config = dict(
    n_layer=16,
    d_model=64,
    n_head=2,
    n_kv_head=2,
    head_dim=32,
    d_mlp=384,
    vocab_size=796,
    activation='tanh_gelu',
    norm='layernorm',
    norm_place='pre',
    norm_eps=1e-05,
    positions='learned',
    qk_norm=False,
    attn_scale=0.177,
    bias='all',
    tie_embeddings=False,
    parallel_block=False,
    init='uniform',
    init_std_qkv=0.0663,
    init_std_o=0.0,
    init_std_up=0.0663,
    init_std_down=0.0,
    optimizer='soap_variant',
    lr=0.00983,
    beta1=0.95,
    beta2=0.95,
    weight_decay=0.0095,
    lr_head=0.011,
    grad_clip=0.5,
    warmup_steps=200,
    schedule='wsd',
    decay_fraction=0.692,
    decay_shape='cos',
    final_lr_fraction=0.0,
    batch_tokens=16384,
    seq_len=256,
    doc_mask=True,
    train_tokens=115700000,
    steps=7062,
    dataset='wikipedia_en',
)
Each number is 500 + 40 x the weight over the matrix's rms, rounded and kept within 0 to 999. Layers, rows and columns count from 0. Numbers have three digits each.

# up: layer 5 MLP up, 384x64, rms 0.605, rows 148-194, columns 0-63
# down: layer 5 MLP down (transposed), 384x64, rms 0.546, rows 148-193, columns 0-63
up148:485527514471504498508503528510501519491519534469498508499499480502482496505500534526510490506482475534525478502447510502524531501471477489509491487489485488501502473515523493497484491507500507
down148:465495514534483490490461483491492513499511524507509483455508488479512468501503478499494491532499530504501498522503498546510420537534523500542472538535486479516517489469430487487467485491466481
up149:532467522492495540532524539544475464490502507441439526502527523473517514518522464474473514477507495550484472512461486474457523528507511476506530483424483506573467475576422533500546502503486442
down149:533544483493532523447482478497520510473493446435489440563475551529512495505457488544482503457516520532507484439577499514471509491475513555479499462518553493500517506571550481505509491517500509
up150:507518513552513543546410549463402547451457494499537551526534522479485469498506508486476506431484467535430559556483477471551509485425450479562589484556505437562414453518434477575436484541477582
down150:504473479529535395483504446492603512579477438506491546401444482537495494531450451524534454533418445458497533526499531503497463462502504498487475519516507494549464551543499500482522471496450529
up151:487586479396592497576505503452523510472470554528423501461506440468535501489453508457511573486515533470464495478369522519483534434531573512510556519512515579561424435466538448438419497486531502
down151:600522376522464556502549578541483499508421484503487479400476520509482482458524548436484512461466446537552512507527596478499439515457484468405556536508459484456530471482554587423532396496438448
up152:543484521495498521457479497421518489503503429464458526482548515544539559565445465523471392524543492476592483433526467522508456539492571428488541476406467527474527499536515516455539460493437544
down152:519497437467541478555585501563496425439479498499514445527504500484492529457553517486427500510528453516493573525500547458525519547507411492479468513599442489556530449476458534585436545462497533
up153:518562522459473479510477485514470525443452487562531529501509528538482440469493440537541472497522458484465473508507530457502523508554550479522497509424469523525567527486534469493523523528520501
down153:452556483512528489485533607523511514495459559569469497462536491450544483496444538525516512439481532498514485523565468497540479573504498487557505479533517470543509566518523487502545450454566554
up154:494545442521530546473466502451533522482468488464529531503500558520533580537530484517541504548491432482443518523362446521410460498547521490494482549600484534494473467499508475507458462461473443
down154:485505544474519449428550509506484486503503493599567523468546480507502421531509548457421499497504522497472435495495449449531451520558506486517501481533499468563545526558482491561494523483555429
up155:515520502478502539488433484483489496526500490521498509452425488523513567477575467538497515515479473524483543518457506531501495486543556527517499501488518507467491484506514543531483436515544489
down155:506517470496540512551487524481531496504514451491529470511483538565509515518466499476518446501504463487525517516514540465436549459527570547533521477518531498530514494538482568491438537508449482
up156:524495427472507473575402507518513531457486449536545379501474489514576477562529440570488485480563505521439558437413476540479498496473503537531541497493523497478504474478604454590537450436527542
down156:511563593393532492471500413432484551501520582493533549433563581475526536479450541529523451523510450481530470481492515487473509451513537506478511497541414570562503576510444490495520512552481498
up157:526424542507503475419509599481540460412432412504488516511513509494550433516524458415472574482552450520469559516460443491560485531478587492560474570528428500488490425528555441577523515447525499
down157:530498514497478517453504462487425497521550467457474559470606517473493490492512420507527481503496483546444473507503552493537486500505513507500501478504519450505427505508526552440531479454602493
up158:522529511535473540500513493493501495497539536484487492492535492497485519468479495490453498477511490513458480492500494513501508504529468498511506509501523473498488485482535488513516507520505505
down158:530469458488488499506466546530503529488510505506491488493470467435520463465496510492461513595488543494491466476514509504496476486543491508446510489527509497510504469494454473518483483520480513
up159:440559448487473539539517477515460500464524496522550480455532467538484481491561417551510531562445554577517569456448510518407441492457458476509524531521577475487440467523462522520571447527500465
down159:578543470481549617471440444597437479506469481453443510508467512549558525451535491526499496503515408480532486515485485507546558461487543439537542562489537510532540578525433540477461531511564462
up160:500512484528539549510459522469488543492545485580497512526496495490526501535497468474448500498475509501481460502548519436485539480505486455480543474478541510564500492502476433488535466485581518
down160:503563521536537446550496552446480412457492450552525526487494535442484494540477432502493484448527488512549461470439493532542497504541430506544425481574450444498486535521502496547512491537464489
up161:507456561492528559516501477506520414493479465423523520448528503560538433511590523551537483444457453563477587474556444520526484491480410483576493521493442419514557571562525504474536442558501542
down161:486559455506506484445530462525476503449448509502535477536403492552506554487565448433528426483474506474481579506513567516523471427504526488537483576463574487594564468428520531506478581515540491
up162:511486466510536510550455474511525519520470479505516452526475524551531518547496519470496483506455500524466533505464517477493514453472542495520497474525478516510483510546541513484480467479496526
down162:518405497447556497492490461514513496488486468468508485495513462528479540500490498464477512461453484437505480501532583524484536527523444493520541460521497472479510530509542509521543514459472533
up163:470539490536567466517478569485521454513448505486546515462503437463478469497503522501511529439494612456455433468513583551488565470491504537558606516500487481505478560461565496490420542409478474
down163:511424462548417495477598486456489530508452475513474457499483507494488448495487529508488497492510486523448570520508474492499543574518534373514482520518499516539518398520489415531469457465456481
up164:509508508510551512477512536498545492542532517517525457450533508419481495539471498498429560491514479563441444470440527494472541485514505476499557506498583479509449437501465503536493562482512528
down164:544484518454441497543440517488530511504444573548467529438463493484516510482491523499393486520550526454515516478477480458464515373465490470456450512487522430471493475498474455486422494464495468
up165:537492506525526557558444489498538479519482474509511512487491482516436496522474490493520475519428529537541499505476505538485496526483494487459467498474486487487508530567547487539550506504489471
down165:428497513535507529447466452470453533456482537423498538539524484489543490493459506471505518508544474522503477519532501475458474498442496550453502497534525523461510531438470512489517497445542581
up166:522483496514486500484501518520501533521453517449549560487532508477523593449466500545558464479457493500492515485454535508491585513503450463485513536488486496491500514451498497457513463519542521
down166:526444492520461527537498532501513556523516497564461557472551537525445535479559534532531502481552536484529576489552529519537469490524498469486524497536478443488474506483528480474500568510493524
up167:518486547466556573444526494483429595503544455490534540509481493456468510459508490470486549616458606475578516527499512441513537524511482456446552522512509422421526466396557494542547493540525509
down167:536522441447485464492471510516493390566487509532516514518535484457501473527466534523510477488488468402458495435510516508483498488525510524516486514468544597507525463526444541417510475428500463
up168:469593535496496525493507539459527497459499519536521491524556536514543502542508515539573492444544498449460513507519519516531446469508527476501521557406413459486478502436525457491432509533467512
down168:468481557444580499495495490489580498499482458517530441494425494478443481556503518538495484473513511494506495460499436462559525619500484526517463523505513506506539538491480492529545536461575489
up169:460535570473479440486528562538468509497426412520491444511449533511521529542605482444555414527487438469499518486541509543493538435447573402536467503545502467583460473544497478463571474586495527
down169:524426462548548545601503501542488497573541482460531449501524482420454483482467421509469451498566499558452495494557578438504470464526527502478548516460445441444537473492516590538483545531474523
up170:500513558500505514460516481438450582547511461416469519511517506521526533500542510454495544517436559545486434531485465456526498544519459501496469491607497533495420466467501528543503492457499495
down170:522559555501473476544490503561508499449467471578524531456525523569527418522477446492498497523483516499509509500476456549522533516471513451503491508451476513494521486519486479473440513564553580
up171:439519473564544526531446463479451536525514461502515536474439537555493511483460520565465467508463484509518465559475523530437460461559525414519509510467462486484543492485527514600524463459450507
down171:528561506522443570494457533528526642505513463595508455495445463570556455544443534531515468522559558443417568513535439492505575463655547491452514505414387492532488480537477452609451380487542522
up172:444446559505559524508517461485512548456505469525487527463476575500543545505459603518382433483479616487538405442517478520527512499491533382442616472507474483483467480521479563444585495532437476
down172:440529449380473470519454547470469546531471483472518484490475510483521525512493542492503510465485486484510520558461532506521461498483489533510411472526496430492481510439486578463455515453514491
up173:507526533420632434553560492406467516471540504595446514468497441462505435554413500546517482488452482485474432477546520539493512484556532483523576521591564498475501513478505388504496486510621469
down173:542511478468547515492516501539470458459533511459508494530550525595570564481480544511405453579488378478469463525528575554561429545553567493561426497434537488489472514442549410472523515441428397
up174:481509512508482459530466447500490478557514527485505485485466394547501499584518490468470478463503514484556443488451501482471523504472504412449482450537616541563536488551493488534511510466505471
down174:512487512564507552450552516524444445548493541589560470530562511562506524463578470543529533529508482487508400490502551475465499450545503436515501506498515480463549504448597465451549507479499442
up175:549547506535498484539512481424431502535468460519603445507502476458501450543510499524580470468479485464450556514555555515489433512517467524457546443568587527498447486428480492536510464536491578
down175:504486516545467487526455531549487476540505452489468455526477499532506554488544471488505448544478461464538492487421476448478451480447474510507484581551477494579433560463522506508504512501456492
up176:497456523456448591550451572523492504536460534546558449454512497470513517516467576427441493439473541595429514465470494475490508528550598442534461457526559586515513504445488452567537517479515437
down176:453542545477466497463505529522438455533516497534494589524493517501591477524545518553477428497518560490478540536501356548562455422523519427494523490589483442515461500480575475589436547430486476
up177:489511526528492421455500462494519528496499468565446563504443578460508540489463518508527500448459593446519485471473481538451424502491599520466517546459432447468568470550579525449530435518466512
down177:501476473550455476502491518539534470519476516438490422488522463504504513514533485509485585531488480525444516528445552428524496574532487497512466529533506505451428490477464464512475474438500400
up178:430524473506511522531496466522550489498492385504490516472466458470584481540463488453455516519490469510544488527547538511557443494521449524444552509441509475505505509533535467502530439450516499
down178:555518582507496523527556527537490479505452539461519509473555521555521416575467445457458504437491491588473512483458524540532438491524511435509462519488482497511503487504507580509489411523512471
up179:520492514534582519500496563447527519553422547430525494462515475457514546499473474460466516573496527503394556481444505526537557474505534454469605495444526412565481493416514487423521498511435594
down179:479491458544528544577551479469538518473472408505451473496521487476419462432463432472541444455537522511438534467538441481539542549490552517450509597426415520510493466548508510483458479590506497
up180:578492535468514507534499452500524478405458471531465554495419522485503507481496523502542520603477446467535525474524545531501519504492467497467459458523531464460531501477553574535508482532470455
down180:451591453523549474528531543517489486519521524508572463495517554491474425539498575514472478514543540510455448495485488541545446464426536532530507523519509529502489508564436507490488527465531518
up181:513540542526490474498499476519529463436475487544536465560525491471534473472456407508484485517413493571515431467478513527489484429491545405478545535451498397538559511510531488484500519587453491
down181:562449553446502571530516441488537512567488532515492486536568582464482549522517582491513508487511494458581468538422535525498590469454454500466466502564496542497488475485464545573453527460533503
up182:505545576530538484411496422439553529491523417567487590506532477472461528405425558519505473553517512504480490491467443514492464592521532487512477581486421465552541474556541568494519525421471503
down182:539424468423450498528538485542539433548473513477510487482462440552589474478571551536498550635417488540474557433524512487471561504452471533573461446478505473429438551515506456489451521505522530
up183:464464532496552438516484485469533528498454484529462535476515576545437541552513503547460455536461507509522545476500516552488501409537455480458468541536491537460520491492527463482453471515379477
down183:472513496513506452552476578412498491499507578514513510484474439501511476507528559447466568563474456514426485517459519500508453529456544498439606450529506472579534534576492444543466555561521513
up184:447521565537535516473505544485471542543487473428662526508476535436512492469488544520523389542513593458547520460491549508444559540459512492401619583473482418457515472483444464520480448577454483
down184:572520455468506442549518519525565455466564483475430517434438530533496499541494471553512576546499432527496506517534513531512520480520460507453450489521558593495573512555589509495532491514527512
up185:445552482532493447563515585507533597486360483487531419523506533538545476549493434466546537504540437506423507491504446577523390444553526506521489423517553514469528545524549485592497407460491520
down185:433534556569517517512549511461531456533557452530542532557522509427546613562565525519582494604507489461537470541520512536525387499458484505535513528456509534492471474545464554516523487497519521
up186:554570544505481519543500509493478452523487556519423488536526394484549513507503445463501467455504502448509417572474520465462509485496540453469565470536504519508542465468491537528506550379498526
down186:451499429484524444487595535544530446522490519474513462555482510522516517505455505496436477512489494551547476511526561516583560495500522515504507494489468482460479595464483509485557457485467519
up187:522490574557513525503438467448516527494463478506454516471483461563456507518539527539471464504434523463487474551460489497488460505509553490494475562492451506504496464536570506507465552453529541
down187:559475488507555453448487494400476517557489514527481543455477604431537490539369559503587535519554447506516543495549535457506554503444484556509540459520527491394509499448449556559460459489515565
up188:478506534490471532474524501520448489501485461465530473520556518466505549445513561579463454501460508505557474441488465546518435505492471551525516567457457503531535508491510498507518478487469504
down188:524520514538455478575421447549527427448497498514526435539411509559483567483465480570473524475468536457524454479469543526512479481505533450426454554515453468449502482494460470533570515489469470
up189:471513521436462434577508553528447514467483534554508423489554489487467489477565574386468473594459479633514405411461534406500551465585524454637507471465507504537420457590518489521597488497445490
down189:509460464552539488563413554512581429464547466572536500493425441524456489504424497530562430435512540450420526536466499473457479604564528497462462468550540579425478457523532545436439449407561433
up190:514494475514492476541595528497457548520455502482527532472493517421542503441582455513517505441480429506577584550493417533497425505498463534542520574486492416526535471474581559524521468565518536
down190:495464467474533533529507545457571483509506466485457550581457464515511511505441586542481505535457497495504492421539528460491480559515540402480487529482470481528456556521511508453556453535479507
up191:547435532421449447476542504499556456459500443535466478536574487517507363536464482389543636547435491549528466481405499466510543493540482533544503545456551543485551452495568510559526543490423500
down191:473452539435471566473536582542409549557495495414549589475591519447536443453514456515508542433475508481466547470476500563420529461478522479454531565493500509489467517449416506499474468539502484
up192:525486462547482358425464488470484508472479435547501488464520487564528513557505536488530546468451469509427553549497519510490541587413512504484464493581536561504546536516478479493411468438546576
down192:498503502391472505521533495504453500522481493495466445482416531422456524497522473480401496531506573458501521394469440547453526506490559492529507505431495419485489441501483482508570478533489436
up193:524527538408561458557599509540485474465458563498454478503577466478477435469525498477490529553499563490517505536414521472430523497461497501524546524533600495560461446431480465489582584499514491
down193:495521479463508533505570535477512508516401511510539548425502507466507463495514515414405489428558507558457549463464475512436450522522527410587445477512475526513505502481500497528464486525520474
up194:502453495569528505511532507437494492481473533469555535467490493462508462470522464560573471482481488528550495496505503452476514494470528434489613548521536488451510505467534549410478501496401513